From a checkpoint of a small transformer trained on Wikipedia: MLP 1024 SwiGLU, RMSNorm before each block.
Each number is 128 + 24 x the weight over its row's rms, rounded and kept within 0 to 255. Layers, rows and columns count from 0. The size above them is the row's rms in percent of the matrix's.

# layer 3 MLP up, 1024x384, rms 0.138, rows 342-358, columns 128-191
size [ 91 102 105 102 103 106  94  88 100  97 106  91 102 103 102 120 104]
[[ 90 111 131 179 144 159  92 158 147 114 114 142 118 138 148 140 108 118 148 147 104 154 142  93 137 139  99 118 124 133 147 128  94 108 153 122 139 118 141 144 151  77 100 148 124 126 156  94 157 146  90 149 161  99 155 189 116  95 136 106 124 153 130 153]
 [113 130 165 126  92 135 150 134 156 135 129 124  92 105 131 133 127 116 107 139 117  75 101 136 143 112 146 112 133 139 173 124 126  82  98 115 128  99 127 117 142 155 127 127 123 115 123 110 141 128 135 130 112  97 126 144 132 103 162 131 107 129 142  82]
 [104 168 107  93 107  99  94 100 111 126 101 106 155  91 103 163 152 122  72 130  91 114 128 146  95 100 149 114 111 155 107 125 153 140 130 160 135 141 136 143 125 119 141 104 152 137 153 148 120 124  65 118 158 183 139 156 154 120 112 128 145 175 117 105]
 [150  68 111 119 103 140 121 178 102 146  81 136 145 141 152 113  91 175 135 127 157 159 138 145 112 173 138 158 139 114 147 101 132 149 147 128 153 114 125 146 122 138 107 136 109 108 122 120 148  89 122 123 154 139  87 164  98 111 150 141 144 107 123 111]
 [120 135 144 173 129 114 107 150 149 153  95 139 146  96 121 133 143 175 147 164 117 150 120 173 121 145  94 161 163  94 141 131  73 133 160 162 118 105 108  98 123  79 147 111 134 108 127 124  94  91 101 179 100 127 122 136 101 127 115 168 160 139 134 147]
 [114 127 165 143 153 181 124 127 124 145 122 133 152 137 158  70 177 112 138 107 111 126 112 152 120 139  98 116 110 162 141 152 165 105 120 132 133  69 151 123 171 126 133 135  90  96 162 106 115 126  86 140 142 130 113 133 144 141 119 127 165 104 172 139]
 [105 120 154 135 147 155 127 112 124 105 111 140 131 154 125 110 150 136 163  98 112 112 128 134  99 108 151  65 119 162 116 185 129 141 101  93 174 101 159  79  71  81 115 153 134  89 122 129 120 120 116  81 129 146 134 126 123  96 131 122 103 148 111 122]
 [170 142 149 141 130 103  94 118  91 165 122 128 139 128 120 134 106 122  95 118 120 114  96 134 145 129 138 127  99 111 129 124 137 141 106 170 125 123 143 103 140 149 139 112 135 138 101 132 125 139  95 157 129  85 125 114  97 135 135 162  83 140 117 159]
 [116 149 118 125 132  81 128  80 159 122  84 136 116 180 118 124 155 126 121  71  86 105  99 115 152 158 145 122 155  94 109 105 129  88 141 109 136 116 107 171 104 166 134 109 132 152 131 113 154 156 100 129 125 115  99 103 111 108 134 127 147 143 176 130]
 [123 117 124 146 115 100  95 107 148  77 112  85 141 118 146 116 125 128 137 126 139 161 114 162 145  96 131 113 136 181 158 140 139 137 133  99 144 143 109 138 133 127 106 114 116  77 135 106 124 114 101 117 131 115 127 120 126 153  88  84 154 103 119 113]
 [121 138 177 170 122 121 148 154 170 150 147 173 119 122 147 165  97 113 128 124 117 137 150 120  92 129 140 142 104 114 103 101  89 113 118 136 151 108 122 204 115 129 146 165 146 114 171 137 105 133 106 139 139 114 114 137  99 137 151 118 114 101  94 135]
 [136 105 169 100 160  83 159 140 166 154 149 106 122 138 109 136 106 133 139 141 159 132 129 104  85 141 125 119 104 103 109 131 123  97 149 165 150 176 124 123 183 126 132 173 133 115 140 121 103 155 112 159 108  85 141 103 115 125 139 104 161 106 104 156]
 [129 124  96 158 134 172 140 149 121 122 126  91  79 107 115 148 166 124 124 105 118 122 159 159 174 141 161 169 136 128 112 149 107 158 149 146  70 154 124 116 109 138 130  88 106 151 161 116 112  96 154 120 114 163 136 119 136  97 141 119  92 154 116 172]
 [127 136  86 133 121 144 156 118 117 133 173 147 160  93 137 134 106 131 117 159  55  91  62 150 129 178 149 163 151 142 154 141 130 127  99  77  81 132 124 115 161 137 132 143  82 100 131 142  96 144  82 101 138 136 134 136 112 118 156 143 137 137 109 125]
 [171 149 133 112 122 125 104 125 146  74 150 120 154 137 135 135 138 168 116 157 143 143  87 116  74 120 151 141 116 149 136 110 134 130 136 112  90 145 179 166 149  92 138 126 133 134 100 122 108 132 117 154 133 134 116 141 149  84 169 153 129 139 117 151]
 [123 148 147 114 113 120 109 145 151 125 107 145 137 125 129 133 144 161 134 134 126 127 141 127 174 118 138 134 136 118  90 184 116 141  97  92 126 133 100 156 143 143 173 156 150 131 119 112 137 105 152 135 170 171  68 150 163 166 161 163 159 101 136 117]
 [133 103  95 161 169 109 144 131 148 112 129 149 110 107 146 126 107 127 146 143 108 142 110  77  80 140  85 150 110 140 127  94 168 125 125 109 113 184  81 133 137 136 124 139 132 126  96 109 148  90 132 126 105 153 116  83 147 171 201 141 171 136 124 153]]
# layer 3 MLP down (transposed), 1024x384, rms 0.0763, rows 342-357, columns 128-191
size [ 95  97 102 104 103  99  93  90 103  98 106  96 105 102 100 109]
[[179 173 101 123 138 134  85 152 147 144  89  93 103 128 144 130 142 153 112 177 113 142 129 128 111 122 105 111 100 108 118 132 117  77 122  35 140 121  50 180  90 131 137  82 138 123 148 144 111 127 146 182 129 154 132 136 132 122 147 124 133 161 106  81]
 [ 75  95 100 115 157 129  95 177 139 109 129 156 131  92  95 118 128 157 101 157  90 152 153 134 119 110 150 115 147 106 113  90 163 166 140 115 172  71  88 110  89  78 133 146 114 168 105 109 140 110 136 119 148 123 127 140 142  97 134 112 126 107  97 107]
 [130 131 161 124  77 141 111 121  98 113 133 127 136 141 146 148 119 110 132 123  95 184 107 124 113 132 152 115 100 146  97  86 140 166 113 127 144 154 140 125 126  92 163 160 110 109 112  90 134 118 139 141 173 169 153 139 102 109  87 134 114  96 172 137]
 [150 138  77 107 148 122 131  95 114 131 131 117 105 125 120 119 104 118 165 116 158 138 152 133 140 152 139 148 102 112 129 137 130 144  93 138 126 149 114 113 158 103 129 137 133 117 131 153 152 140 141 139  87 124 135 142 101  98 139 134 125 133 109 133]
 [131 137 125 111 121 136 116 133 115  99 114 108 145 112 130 109 196 103 139 111 154 121 114 103  85 177 157 129 150 129 104 135 120  93 125 135 136 138 161 121 125 103 159 122 118 127 164 122 124 125 150 114 109 152 143  95 169 142 166 136 132 135  99 134]
 [123 105 110 155 102 131 103 125 121 149 153 119  99 104 160 106 114 146 143 145 113 113 135  99 138 117  91 127 140 139 114 129 110 172 114 127  78  97 180 154 190 114 131 156 128 169 126  79 128 131 112 143 128 139 152 108 127 120 154 111 114 125 122 103]
 [108 131  76 148 121 139 132  90 154 110 123 107  86 122  91 151  87 117  69 104 143 173 122 187 139 106 117 144 134 115 101 133 130 120 162 108 125 105  83 125 145 135 123 167 108 127 157 132 128 131 170 113 136 121 126 113 115 177  99 125 111 129 106 156]
 [113 138 104 119 100 113 109 113 131 108 122 129  91  86 129 134 135 139 154 125 133 135  66 132  94 147 139 132 170 137 148 134 117  88 110  70 129 134 197 138 133 101 143 104 139 138  92 116 132 120 122 132 162 145 113 137 138 106 117 165 158 154  98 126]
 [139 140 140 118 122 118 134 131 145 135 117 122  62 125  98 120 102 101 143 127 143 105 121 157 123 109 126 163 140 153 142 110 120 150 135 111 125 138 130 130 146 130  64  94 123 123  92 127 164 104 147  81 112 116  92 105 130 123 150 134 168 147 185 109]
 [144 135 155 106  99 127 127 103 100 115 150 148 110 101 134 133 113 119 149  86 157 131 120 147 100  69 119 135 103 152 144 145 163 116 152 116 144 114 157 102 117 184 139 153 124 104 132  92  92 163 123 129 140 106  88  91 134 158 132 121 112 108 151 127]
 [ 47 158 152 164 148  91 166 127 105 148 117 153 126 105 111 190 121 136 135 118 165 116 129 112 125 130 127 116 133 128 125 121 126 114 102 129 172 160 119 155 125 128 115 115 112 106 187 151 114 118 121 164 104  99 141 130 165 138 104 137 130 134  71 136]
 [178 113 137 119 129 133 133  75 116 139 120  98 130  91 147 146 100 152 120 151 154  85 155 145 125  85 152 130 136 118 107 118 137 123 119 102 133 114 136 122 116 158 128 164 159 131 158 138 161 137 139  91 123 103 132  68  99 119 159 139 139 125 130  96]
 [104 141 107 114 114 160 170  99  90 159 120 104 129 105 131  91 127 156 124 135 167 119 151 148 146 178 117 140 148 158 155 122 114 136 146 152 116  99 144 118 133 182 116 127 154  97 125 112 151 113 125  98 165 133 105 137 123 123 143 161 138 109  77 140]
 [126 123 112 117 112 103 133 115 158 124 133  83 149 131 130 140 124 168 134 118 100 131 157 115 140 122 117 127 149 153 136 122 109 159 107 163 138  93 151 102 145 112 112 149  97 121 121 123 143  95 104 190 192 147 104 133  84 118 102 158 142 115 114  98]
 [144 132 110 128 117 138 117 130 173  97 118 135  97 112 122  59 113 113 105 109 130 132  94 119 117  67 117 122 132 135 132 135 102 144 135 108  94 137 135 148 154 111  99 162 139  99  95  84 137 141 138 109 166 106 139 104 162 110 118 127  80  95  96  99]
 [114 138 186  97 112 129 105 110 136 133 112 116 113 144 131 137 138 123 166 100 144  98 130 173 158 111 138 131 126 205 102 130 116 105 144 132 167 102 108  91 141 156 123 140 141 116 126 130  86  99  98 157 143 141 169  79 166 142 113 130 100 106 107 119]]
# layer 3 MLP gate, 1024x384, rms 0.131, rows 343-358, columns 128-191
size [ 98 100  98  98 103  97  91  96  99 104  95  97 101 103 122  99]
[[ 96 140 153 157 167 132 126  99  95 114 123 103 148 155 135 169 142 115 142 142 107 126 102 182 137 106 124  96 112 131 158 147  83 153 143 152 115 137 122 158 147 113 124 104 138 124 133  99 140 113 125 153 133 149 121  94 127 158 122 122 106 131 137 203]
 [146 111 142 105 129  71  96 113 122  98 136 156 164 136  98 152 140 136  94 132 160 130 164 127 147 162 148 108 137 142 131 150 124  98 107 152 111 168 156 113 146 218 137 128 138 127  98 164 126 126  96  80 141 159 146  96 106 116 153 113 109 142 131  79]
 [ 82  57  71 159 144 109 123 117 161 126 119 138 126 140 124 108 155 133 129 107 117 150 122 123 119 133 142 146 148  88 143 152 148 123 136 143 132 112 142 128 150 142 156 102 135 150 139 138 166 177 124 127 164  95 138 111  90 139 106 117 136 122 136 158]
 [101 143 101 127 166 100 164 134 137 107 143 149 123 105 111 136 100 125 165 123  94 160  82 113  87 113 110 132 134 160 132 105 123 167  88 121  92 134 169 165 107 125  87 144 126  87 116 115 124 117 144 151 165 144 142 128 125 119 133 151 145 108 128 145]
 [115 111 114 156 126 105 129 145 115  88 137 126 169 136 123 135 133 124 164  92 170 153 121 156  80 145  89 110 177 107 144 126  80 117  99  97 144 111 144 105 100 167 136 134 148 103 141 106  93 105 125 122 152 137  93 127 100 150 160 140 134 142 130 102]
 [ 88 118 155 109 198 116  96 129 119 134 137 137 144  82 154  95  92 159 159 104 169 144 100 128 151 139 125 112 129 110 117 144 141 108 144 137 125 135 162 145 116 112 135 138  87 154 117 155 125 152 142  74 173  95  96 121 121 136 130 160 151 117 134 122]
 [125 125 120 106 129 106 174 115 131 134 123 118 131 149  79 119 125 168 116 136 149 141 110  91 160  66 120  71 158 105 157 156 138 178 118 156 118 151 114 137 112 130 147 137 135 114 147 157  71 135 145 164  90 138 152  95 119 138  75 108 155 126 116 141]
 [175 146 153 130  84 134 110 134 135 142 140 126 149 129 153 100 124  98 140 137 150 121 129 122 153 174 104 135 141  75 119 130 142 169 123  84 179 118 150 153 143 110 176 146  86 127 106 184 113  69 107 137 118 150 118 112 144 150  74 170 164 133 135 110]
 [114 123 120 137 119 108 112 139 128 107 137 150 159 188 142 169 117 147 118 146 131 131 136 146 150 126  89 146 150 113 131 125 119 157 105 161 143 133 123 114 118 120 145 150 133  72 154  86 112 148 137 101 127 143  93 106 158 101 105 175 140 143 107 143]
 [131 110 142 124  79 131 137 142  84 130 138 158 106 123 143 151 122 130 163 121  91 112  78  93 159 141 126  95 138 105 119 123 135 102 128 167 103 118 110 128 192 165 131 166 121 145 101 173 167 142 124 146 134 116 137 129  93 128 109 124 123 120 148 125]
 [158 114 135 128 105 111  84  96 127 119 111 166  97 169 135 154 111  84 111 143 153 147 130 120 129 109 128 147 129 117 135 116 127  78 122 135 105  81  54  92 146 100 122 147 138 131 134 151  88 159 124 113 155 120 121 163 113 183 121 171 108 171  95 147]
 [112 160 139 122 164 144  78 141 161 119 109 129 164 108 143 104 121 114 112 107 127 138 122 134 129 116 105 107 112 150 109 118 131  98  88 150 108 119 111 121 125 130 123 104  82 135 115 116 165  98 103 137 125 160 130 126 113  97 148 147 128 134  60 164]
 [149 126 140 184 154 129 142 163 139 121 109 166 158 115 100 121 148 105 113 126 131  90 104 112 131 100 173 157 118  81 124 144 140 113 139 124 125 167 112 112 163 114 155 150 136 121 124 145 161 131 142  93 113 177 127 151  98 162 130 143 132 140 126 169]
 [ 98 160 115 112 143 130 136 124 138 107 125 113 119 163 113 169 124 115 114 180  96 132 137 133 122 146 134 146 136 132 126  83 149  85  85 142 155 137 132 114 127 143 135 103 125  84 137  96 121 135 138 119 126 145 182 114 120 134 168 154 134 154 127 115]
 [124  99 108 126 162  81 136 131 108 136 109 106 168 115 113  99 138 141 120 132 154 126 184 177 161 177 106 108  89 162  85 134 120 134 126 119 155 130 155 142 125 152 136 120 112 155 140  80 133 151 107 143 137 164 113 155 187 141 128 122 105 104 122 118]
 [137 146 154 127 140 139 138 180 120 129 124 129  93 113 121 153 122  94 131 150 120 125 135  92 139 154 136 138 149  84 120 137 149 176 133 111 130 134 168 164 104 135 158 139  96  97  97 136 141 112 100 156 121 144  94 148 126 135 148  97 105 130  80 170]]